python train.py --num_hidden_layers=14 --hidden_size=256 --num_attention_heads=8 --num_key_value_heads=2 --head_dim=32 --intermediate_size=704 --vocab_size=2048 --hidden_act="swiglu" --norm="rmsnorm" --norm_place="pre" --norm_eps=1e-05 --positions="rope" --rope_theta=1730.0 --rope_fraction=1.0 --qk_norm=false --attn_scale=0.177 --bias="none" --tie_word_embeddings=false --parallel_block=false --init="normal" --init_std_qkv=0.0317 --init_std_o=0.0 --init_std_up=0.0317 --init_std_down=0.0 --optimizer="soap_variant" --learning_rate=0.00289 --lr_mult_o=1.13 --beta1=0.95 --beta2=0.99 --lr_head=0.00714 --max_grad_norm=2.0 --warmup_steps=200 --schedule="wsd" --decay_fraction=0.277 --decay_shape="linear" --final_lr_fraction=0.05 --batch_tokens=32768 --max_seq_len=1024 --doc_mask=true --train_tokens=160500000 --max_steps=4899 --dataset="wikipedia_en"
Each number is 128 + 24 x the weight over its row's rms, rounded and kept within 0 to 255. Layers, rows and columns count from 0. Numbers have three digits each. The size before them is the row's rms in percent of the matrix's.

# layer 2 attention output, 256x256, rms 0.0993, rows 149-255, columns 192-255
104:111119118140107121111137115153111163117131139135099170077142127117160156154103102086097116114088152108173101107146109115107127103127107137139106169124155136113175169112134122149146131129145126
096:147115154170144176134100127131138111131144144137086142138118096134167101110133132130155095135157132144092119159126135144117138120135134119107171100141141117122136117131102132147103112132133099
086:095134152131132146150097123164098103111091087106141112152140143179108148126148102124118119150102143157137136114153108083140126134167136109124108134088081121153080144098130146163160148150137134
110:196122095116160089137121123127093110099082171141137121119160097121145100089115163104149137142138072130102130137105132152084157171158156149084129129166129155085103095108089141144129158144122091
101:142132135084105120085167105097154131146152169107157145131143119121111172135091109138108158105129078143101120166135117096156149132101138150115126136115106102143144100105147122112123131086147108
109:109131128157173117114151105152146135128131114111126121155114117108152104114119138157143090130162147134120168116110129138080108121158104104107147120108124173121137165158125123123126101105130132
101:129185122145136080116146102174148149089145155167162150076149126137134160130136154102140106123133138129089163144117116135158133120118140157135129122108139107095118161106164116106102109108064145
110:129154097104167110168143140077023134148170071093088163123085143129106150116153110159105116159107103113120114101094131126152115101102125138150123151127154123087147123155113107170146135106154152
109:124173104076161046146115129141127125091130124117107136110130107147136128146152182136116140155082120118131075110173150112117102145148142118112107120159146146139098115121123092120127111142118139
102:150153111137164169113117102123104075137138104127177129155122139129116114121127168119105099099136138114113120142147183133148105112134136118110114092136137141127148147083169114159139133142126146
108:149123154092148084141115126060184172107145063094100095152139106105183110086143143146130157162119146137122087123125117087131149120113131112139129109117159127107119117134164144144116122113109114
103:117141134113154117130127129129166149168124166182133162136105112086107077112146181140106119093118138138137117114100130127131123108125116135116097134117117124142092148130108088140116138127119114
100:175102110152160094168108140077101113096100153153142145165158150139167162129126122131179114122132115133170129121134100114132138139124128113114159115122104123144189119116135097132154167150122105
086:144136088070128155132148089134113137146100145123110093145129130107127130149132137156125159146149150137167104092161156114145109093136116143155095156116111130149128121097090163175164117108130101
101:109176107079122075083175180131110170140088121153171148099097132123136154168113116131138120146122138134135148154101116119069126091132095106082120107139162143168091128122101118102115102100108135
112:135115151213085159135107113142131124186103113128142108136119110130116094125134154118127138157163139123140145130133092162137149148122109110162126152094107126141113159103094159124143176115124085
101:132150191135177145158138153134135128103117116104126155144123124116093161100121133095094139138087155128108090087134128135133152101137118111098162128154159133147113123123134151157174145148159138
096:143082115167187097148109101105118134151111167117107133130087155109150143160098112121152136070129127145107114128167127167116152136158121157123132120180161123130115156127093136119112127132119124
101:171103143164112155149187123141093141133112093082148087123171127102136156114084069162124152103132125125152112168128186114153112122161134115126155136179138094124089124122125131103089133136165119
095:085126140107163105137127083118149099158121096118088141112103153092162121084124125119100121083130105114119120139155152116146077140100139138120128078189154126114115116144126129148099135148137155
100:088136115147103173092112112143114088120112126140171087136124149143072101101103155162117130100121120131129095095099136113132125154095131117101134150099108143127135143120141148110133121147090150
104:144155115125124127142130179143144161153158101126125162096150131085164110108103141137104140145136127120137138104130122130099108113156128125149133137086176136169099136136133173113176151121102134
103:167132098151111136131155148112116093105130143097119174115123136114033146091097136126066091106101095131170123114150132126136096153124180136138112128111102118135133119163101091108109148143131090
103:115166124115097129099089153109126107124153120104075166161144091129088184114109054109126109108137100146112120120101127113122098143128111086101131123141136135099128185155147123084150092147139143
095:184134157058122127184135127132164101151095130118053137153143165109168133124127098132124069125155151154111118131145123125164143102092142163126149163148087143123129110147147112122123103133134090
091:106110113131097096118118107137111152152140122146128108097135121124124097131138093167135097101128096150123144112115083116119128145083142136100135143068121179107139111157146124164099151099127135
087:199118141143122137121116119129098124131125145147147123116145088136112163143147127188147153113136117128132176137140181158128113139146104158118119117099100155133082138104137141141128118159181151
092:116131137149157116193144139141134122145103140114113094138126091097101155090129142121100154131129120137092132159140150117116138092173114140138161136124089115118143115117162118120115113124170115
099:111122118147134124144089150109113106139152088140113087067130081141153168135147154091128114145161136104152147134123109129096099131142117131144139136172109116139163142085122109113115143157143119
102:140141150141155130131127132154132107090139125080139166156086135128122144155135148154134122156080126121112110132119141139149123101083129118141155135139140112125167132166072150134137134135166125
087:089181125149161114105082124120108088102110167116163179120148132121163142094132101142136071130141147122124109104121156168122144137112145125144077124140115144104138126172107105109156099129086106
095:164174137146122072146136154087116147126163151134105165108109126128175147097127095135083119136118103135114143091163156130115141124141133131139128149098106152138126099119102115122124122133166122
085:113100150152151126142095074119093098145153125114148128147146146125113192121107160139098109180119125121132156111123105129161137159126137132119127157144108162184111155092100151108132146106156127
099:127141147129127125070101161110193155045092171140150140168101139118131120116064125114184123116161135114130177127154118131116090124105120148147144118097156126147108152121149160122082068128130107
097:134182122147135110124164147099104155169129139104175110099094104085147152119142131151153141159130165130123119155131128117148147142131126147107074176150121136159091087125111146126130128121123166
101:137171132105128140109097079137180117106131128100118140109168142128132105153099117126114135119146117120117153136142109146110131141133100123145156075164108109104103154106146106128145148100117133
105:104114144139122085099139091127143176091129153125106102158100127108075157154116124171119148194107094120159142123140110132128157120150134157158167132146081125103133155084135114136130137117110113
092:122091155133119128113143111114103126135098131155108116123148105152132148116133086126129153120106121128137132119111091102131156149104141156094137137132110120110141165101154151145104139111114106
106:133143143119142122114092130122166164137142089138134152114169148150122156094150111124142138149109100119112153124117122157156105136130099111087120153073106118105119150160111077154136156137104117
098:155139154105116099139100077149108068144129087146091108155112150137121138107160142099105147147141139139121133127158111155123107140151091167095098110105145155150133108117159125156128153165123131
096:121116134157159119160180125142155126095156084125160155166100102068138117143158162130128127135145115127137116128105131148108099141120084125120088128137124141092207121100129133185108128145102113
100:129128117115109112095173117158165115135116100117101148162075140126087128123176155147099144121115142126128104107131148136115121098138130104116089154118113124164061113109099093104137134129140094
094:134100118082163172103106122127115129099134137113156166107138147135122164134144108163123115162112093153130136100102105116151160110107104129114149133076084098119115157112121134084128089087149126
091:128134199128158094138083191114123125162121126123120150123143142118133108101148119153139124150186130090149138128146154126123187119153083135144164135133142152151083155139143106064146155145141104
099:148130175139090120109118135155168193085113085154132114087129102150136173072114095140117160139128146099116090119102112119096115126079119128124111091137127120122142119146128149112122126117162134
112:133148182092121142127131122133133092134136148123130190133119159154113111098143156090152156118158165129127111147134095154148078130124128106144116098130169145105129172116116143138107149105079118
104:107106146145153161162122120129119124136124152073143134108122180127158141129142143095136080082077134102146135123081162096122140139149138118122130126117125103100107139121098110128142149129109134
090:162100084088137174132133123096145113124165140167117108166100154121127144118093179149121116150093144129131110095142137147148109128109127127131166139098119130159116122101136145126127057111102135
102:140111165110125146116112162150153079127119153114149201120140125139179111103174135124134212094153094112134114127143133163109126118171102113106145111103122129135102168137121131120123188102114116
100:128140100127055132119134107132081144120192119125143142089120121161130115133075133093120135110107155141140129147095099116103120151134129171109101090132128136112140112126150131110121138123143149
094:145103116073108139140119104085122134170122137110163141118173162142090110119141124131119143142119165127124153171111117139134113140106167138097139141127104181167088125169082081107125105153106064
107:152105122093123159155066171105146135128115142131181143101101127095133096104158170113117138119154071138140142151132119176129119110150084080130126101060124120122155157119156136118179128142139144
100:120117128100109139133138080109131125145095117139114110136134130086118107093133157139141104136127146133115120174126148138148153139169108099121164087092096140152121144131168103100149141140103105
106:078125091085111181117099168088149101162071128126164125129155091140135100115130121138070119133145152145148128133110111114118126136125147110127144129131124108173159126146133179115120125135117098
105:141155099107121109169138124133092113130163118085103171127139127161110111139161121114154143146058137118131133109111143149112125145098140165100132115127133181148086117156128107158112141153144159
101:159094139128153171160175157143129141179157130165091120116131156160151132145057113155148108164171183114129112119118136093152181100137116101159119123099118132108150155136094122154115127126118088
104:129119081110139108134127124125125141115102119157166121095074134129111136183110123099112190162110115135136155077143146132116078110141109140152128157109136148133112133091156111141108099115136108
103:090090144161077110080154132108112116100118107084154161095142169136149084099109086117120147177149158125141141120101118149136131150115094127135126113069126112134129106131127133144092125103130118
111:065123095143104107150163179142115177102097125128126151107200128172140135050165151076131085109162144118114121124138123140112138129119147141135138128138126108129118080137096181144175115108109144
103:118128100106178167114115121126112141110080087132165077138135141157122135111088100104109172112102170145133128161116127100110147143109127141126134070130124163133125152129103110128077105089123136
097:145140109166112113146129115120079115109171144144134135087175128123119141163181141102107129102130115122153094171165143118132142150166119101154121170117128085070122157127122156110124111088134141
090:117127083126120132171096116180144136115108114106152118131141134103108144083147101108122132114149150138126125111088135161113121147129122128095091130136152103130128139128134125164108166175148131
092:129077149142135124159134114099116128152149130139170149180135152136125116095104135134119139121156108133136141113116130127118114102161084120162091139128146134140127090085171059112120111074118132
103:075151139117088121087109130141110086151161143168124115155105161112108120083092108139113163130179137150123140089111159139118130106106115149116135118135098169119109144146116141141137160182134143
099:125127135123091161119084096101103170161104136128113114136143148145127133147190130115140119120128133151139126129104094118160100130092149138146131111146126086121148112131152116132126136124172135
100:088165121105145114120149123101069128165164122161149107159169125132119122145137124105117177110155140085107166161115162104103123168149121142147099116111125101150069120158127117167142130118164105
108:104113133109106150119090144121137127146168152118158117150090076140150123123162134106147167091120145129107162144127133061166077091116124126120110170158137142138120122132111156163129106119135126
097:137156110162133122120075103128179123142135133159177120086111116110104139185126133134143118108096148136119147175161156125133085145140116071150162122132148122141136136126099132116143134110124179
101:120133134125117116135125161134124123131137089102082149156129167090145128098083091155102125159138128136127107121120125110131111120080109126146139134131178129110117136120123159188109137117096155
098:094130136125062103138118088176144103119129097079134154124185153107152200159111130143140117159107122125149109183127133131127141134139154144115101109109169120098111125149117089130091106134154152
107:114107149160094140150134126172116113147090147122102111133099147089146122123083051079169160034139156136112137159129168118157106129155139141141125189107137146150100101131134096142156134149119144
110:129147095170084155115142142119122166112135130118155085129083121122148179111092115145088182095147115127123113107109151156126162133127132114145114121155132150130087088134125135123145120144147134
095:178128152164173128092106116123124161133119113122123147123107083127116132111173134103143097161149116120160152146124131125113127170136113139110102142117133120123078133121145133133100083087130132
095:091133108169169150119155124114141157085123132081132152106110090136128102119114094072136104143148104121079134119115170145150081145140137127128214136104118115120125132135155132107110108146123109
092:141163152129080152127111106139115094094129093175176127177148136142120153178091154111098080154117122109134143134128107155093121150106122130113134148164121132115138124134110146114155165150131165
100:142122143160118145148156154116116114170128136150114104136117088126155148155110086108095108169128125137137116151129154133132111106096124110117141186113148126132100099120103141134115118098111114
097:152125079092125135154123088138086122119136119096091146109090126132173155173149094098153147114128121174127118120143135154159135139116171145110107114103155120097170107098086153109137127133125108
106:116138103118138201094101177156080113149112123103166111110088121124147091096123087168168105143085126162162115112141166096150108111129137174136126149094117144136131136152126113123106122097134150
100:157109089135125133191101137103163139110135088157120130157136112141173115156108127141122093137132158127108151149171166100115133091176129113114130124124157125184100097128162124138110129130083120
104:160126126107187137128129119120122103123112157141081129134131147130160181142118134102121114130130114167145132122160115118114166143166095143064102100101135139118114127108109202189136159177136141
106:095093159135138113141132105144149099102094151114148138170107161110116108154110141146115115121123139079100145107148140117115145124130107178173124135102113099095160152147095134155122095120095119
103:141121149130106170111148142072172081078128146132113113138124132171150159104147091055113140130118098135149139148144109130117098168112161107158130112118109132122150134133130145097147119138129086
098:096116101132137116157175147113120175165117112113143152154130183149117087159121105124133118160137110112145113144154123132149181121136111087154097085106133114118125157122130151173151138127152134
104:072120087096146113161183157125148170175112128174147148144151122124134171134164094150131161143113148109140152138133114126134135077167147106103170143131128121136150145165130155182165117116101133
101:139142129124084112151130144124169106150095117117137103131144184148134105125104114195171110063151113133131121141158127149133149131120135140129128121129104150108182097141091151165103132099125107
096:111180137157197136130148114111127111128147135124146135088125123129140140087090172129076148125124159095142112147142117142113139075129113133090110122116135109146111148140141126132114134130108132
108:080118129152112117084151149111124103114113129148106123142109096079132115136129161109132091131109123115114121112121149115175150111114117172134144111145142136121143133136116104160141136082168143
099:124147120113154147132178120142146153133123125145147150160131115103154094110144121090138155129111087115127158106099092184099103158135098125127124103151087092072123137121140147136139155128089087
102:165142106133086155096182153088157096121174103111135138113153129111152073142106104140116102133155152109118131155165137130097118113108142117099100173143138167120141105140120138122115123111136143
101:141127121155105126157146137139107092154143153111163122145138114171085137158162097112124130086150138106125147164080116145144104122137121104142119133115149101126130119154099100120097112156136144
095:092119115140141115113133102131134120066117130147095102081146145109159149123146154106123124125113129122109153098106123172132105131110133132100085106117143153157109118140140079122104137134129137
103:147150145111138079101097118098143156133181117141155145127099123156160113151123124184147118119098135146123127128167149142140144099107128102143203113105088140134160105145132127160163126149118112
103:076191096144117117123113084100147115107124107164116161127144144173120114084090121095139132150175159114092113142147119159128117135116129120170130104109131108136113135111145117109105157118110112
096:124092111119100157151139171105169114109083150110087129133144114128145144099161121109127116158134146156129129119123135096113097116101135135097109149140105108125165117108092163137140141118150106
117:096148154130114133133127087153118168116119157147140141149151100129114145111141158104139115121119165122146160122094117127126132133132106120098175087119126165138091117130094128106145112180137119
099:138120163096221108105091165113156154111114141111144150109161155151148131167145101115103120075144104138131130151137119132098135106138122113139124120118102114119098152139093150129102147134122127
103:095099158095106124139121129113098088161167126126145114125147165101129138113107165110146105086139128170109129150143136129164131142127114126096167122141114111121132135129116134147150095108145115
100:067147147101171154138089138116114168117106113090116180108132157149147118168131155082151126103122130140155176167144158124092111138169104116115121137151110141148110098130126086093127102128122095
085:148115155106136087126144148129147144121139159155090166148185136122172098116136115126140163113078118150103120100114140150175116070113153123125125118148106112135127130111097130136163126147146118
096:115109157117092123176100118097118124165098127137106112136123097135101107059121144164107154140134118126128139147116124129127132143155134163110116162131095105068149123139165115138140128108150131
097:172073087110143053117176195104151164107177137127161094134148149092152160121121165145087126097197131125111132166147106119091145186123132111094163126178146152153134097088130154099102135140152135
098:088105087134123143071131169141130129145132171097100131122122131147120145207097109190100144171068092124102078149129126153142140128136118124135151139127148086103097108146120100149128122118111139
097:110110152076162115113168150167139145162157144108141129100144149127138151103113138111167136146155185109126083138128146133130116128075121129176101102105119133120153137112115138148125117119118134
100:137114148118112104131111102120125110137119138156126128105140160130114133115155135139080092114061149113157130099148101084116096162151152151148091138112164134136100130086116149142112108162112137
092:118136093117124132084151155118143105173185137142114127121102150159129152158142089138180136120189112100107124135095114128114160099119124147158110105106171091098111150111122136095147122123148123
090:165153138180113166114115132138162114121114140167128133148138114123146112114116130143114113172098131109135141140118140157165145139124141125124102157146144141113162151118147127151170121121154131
108:050114141064125066125086155165189123086128114123099203118145114096127142147130152106163123128142115131134108123125126176133102142108144121098156127142105144157143124109114124144131148117122123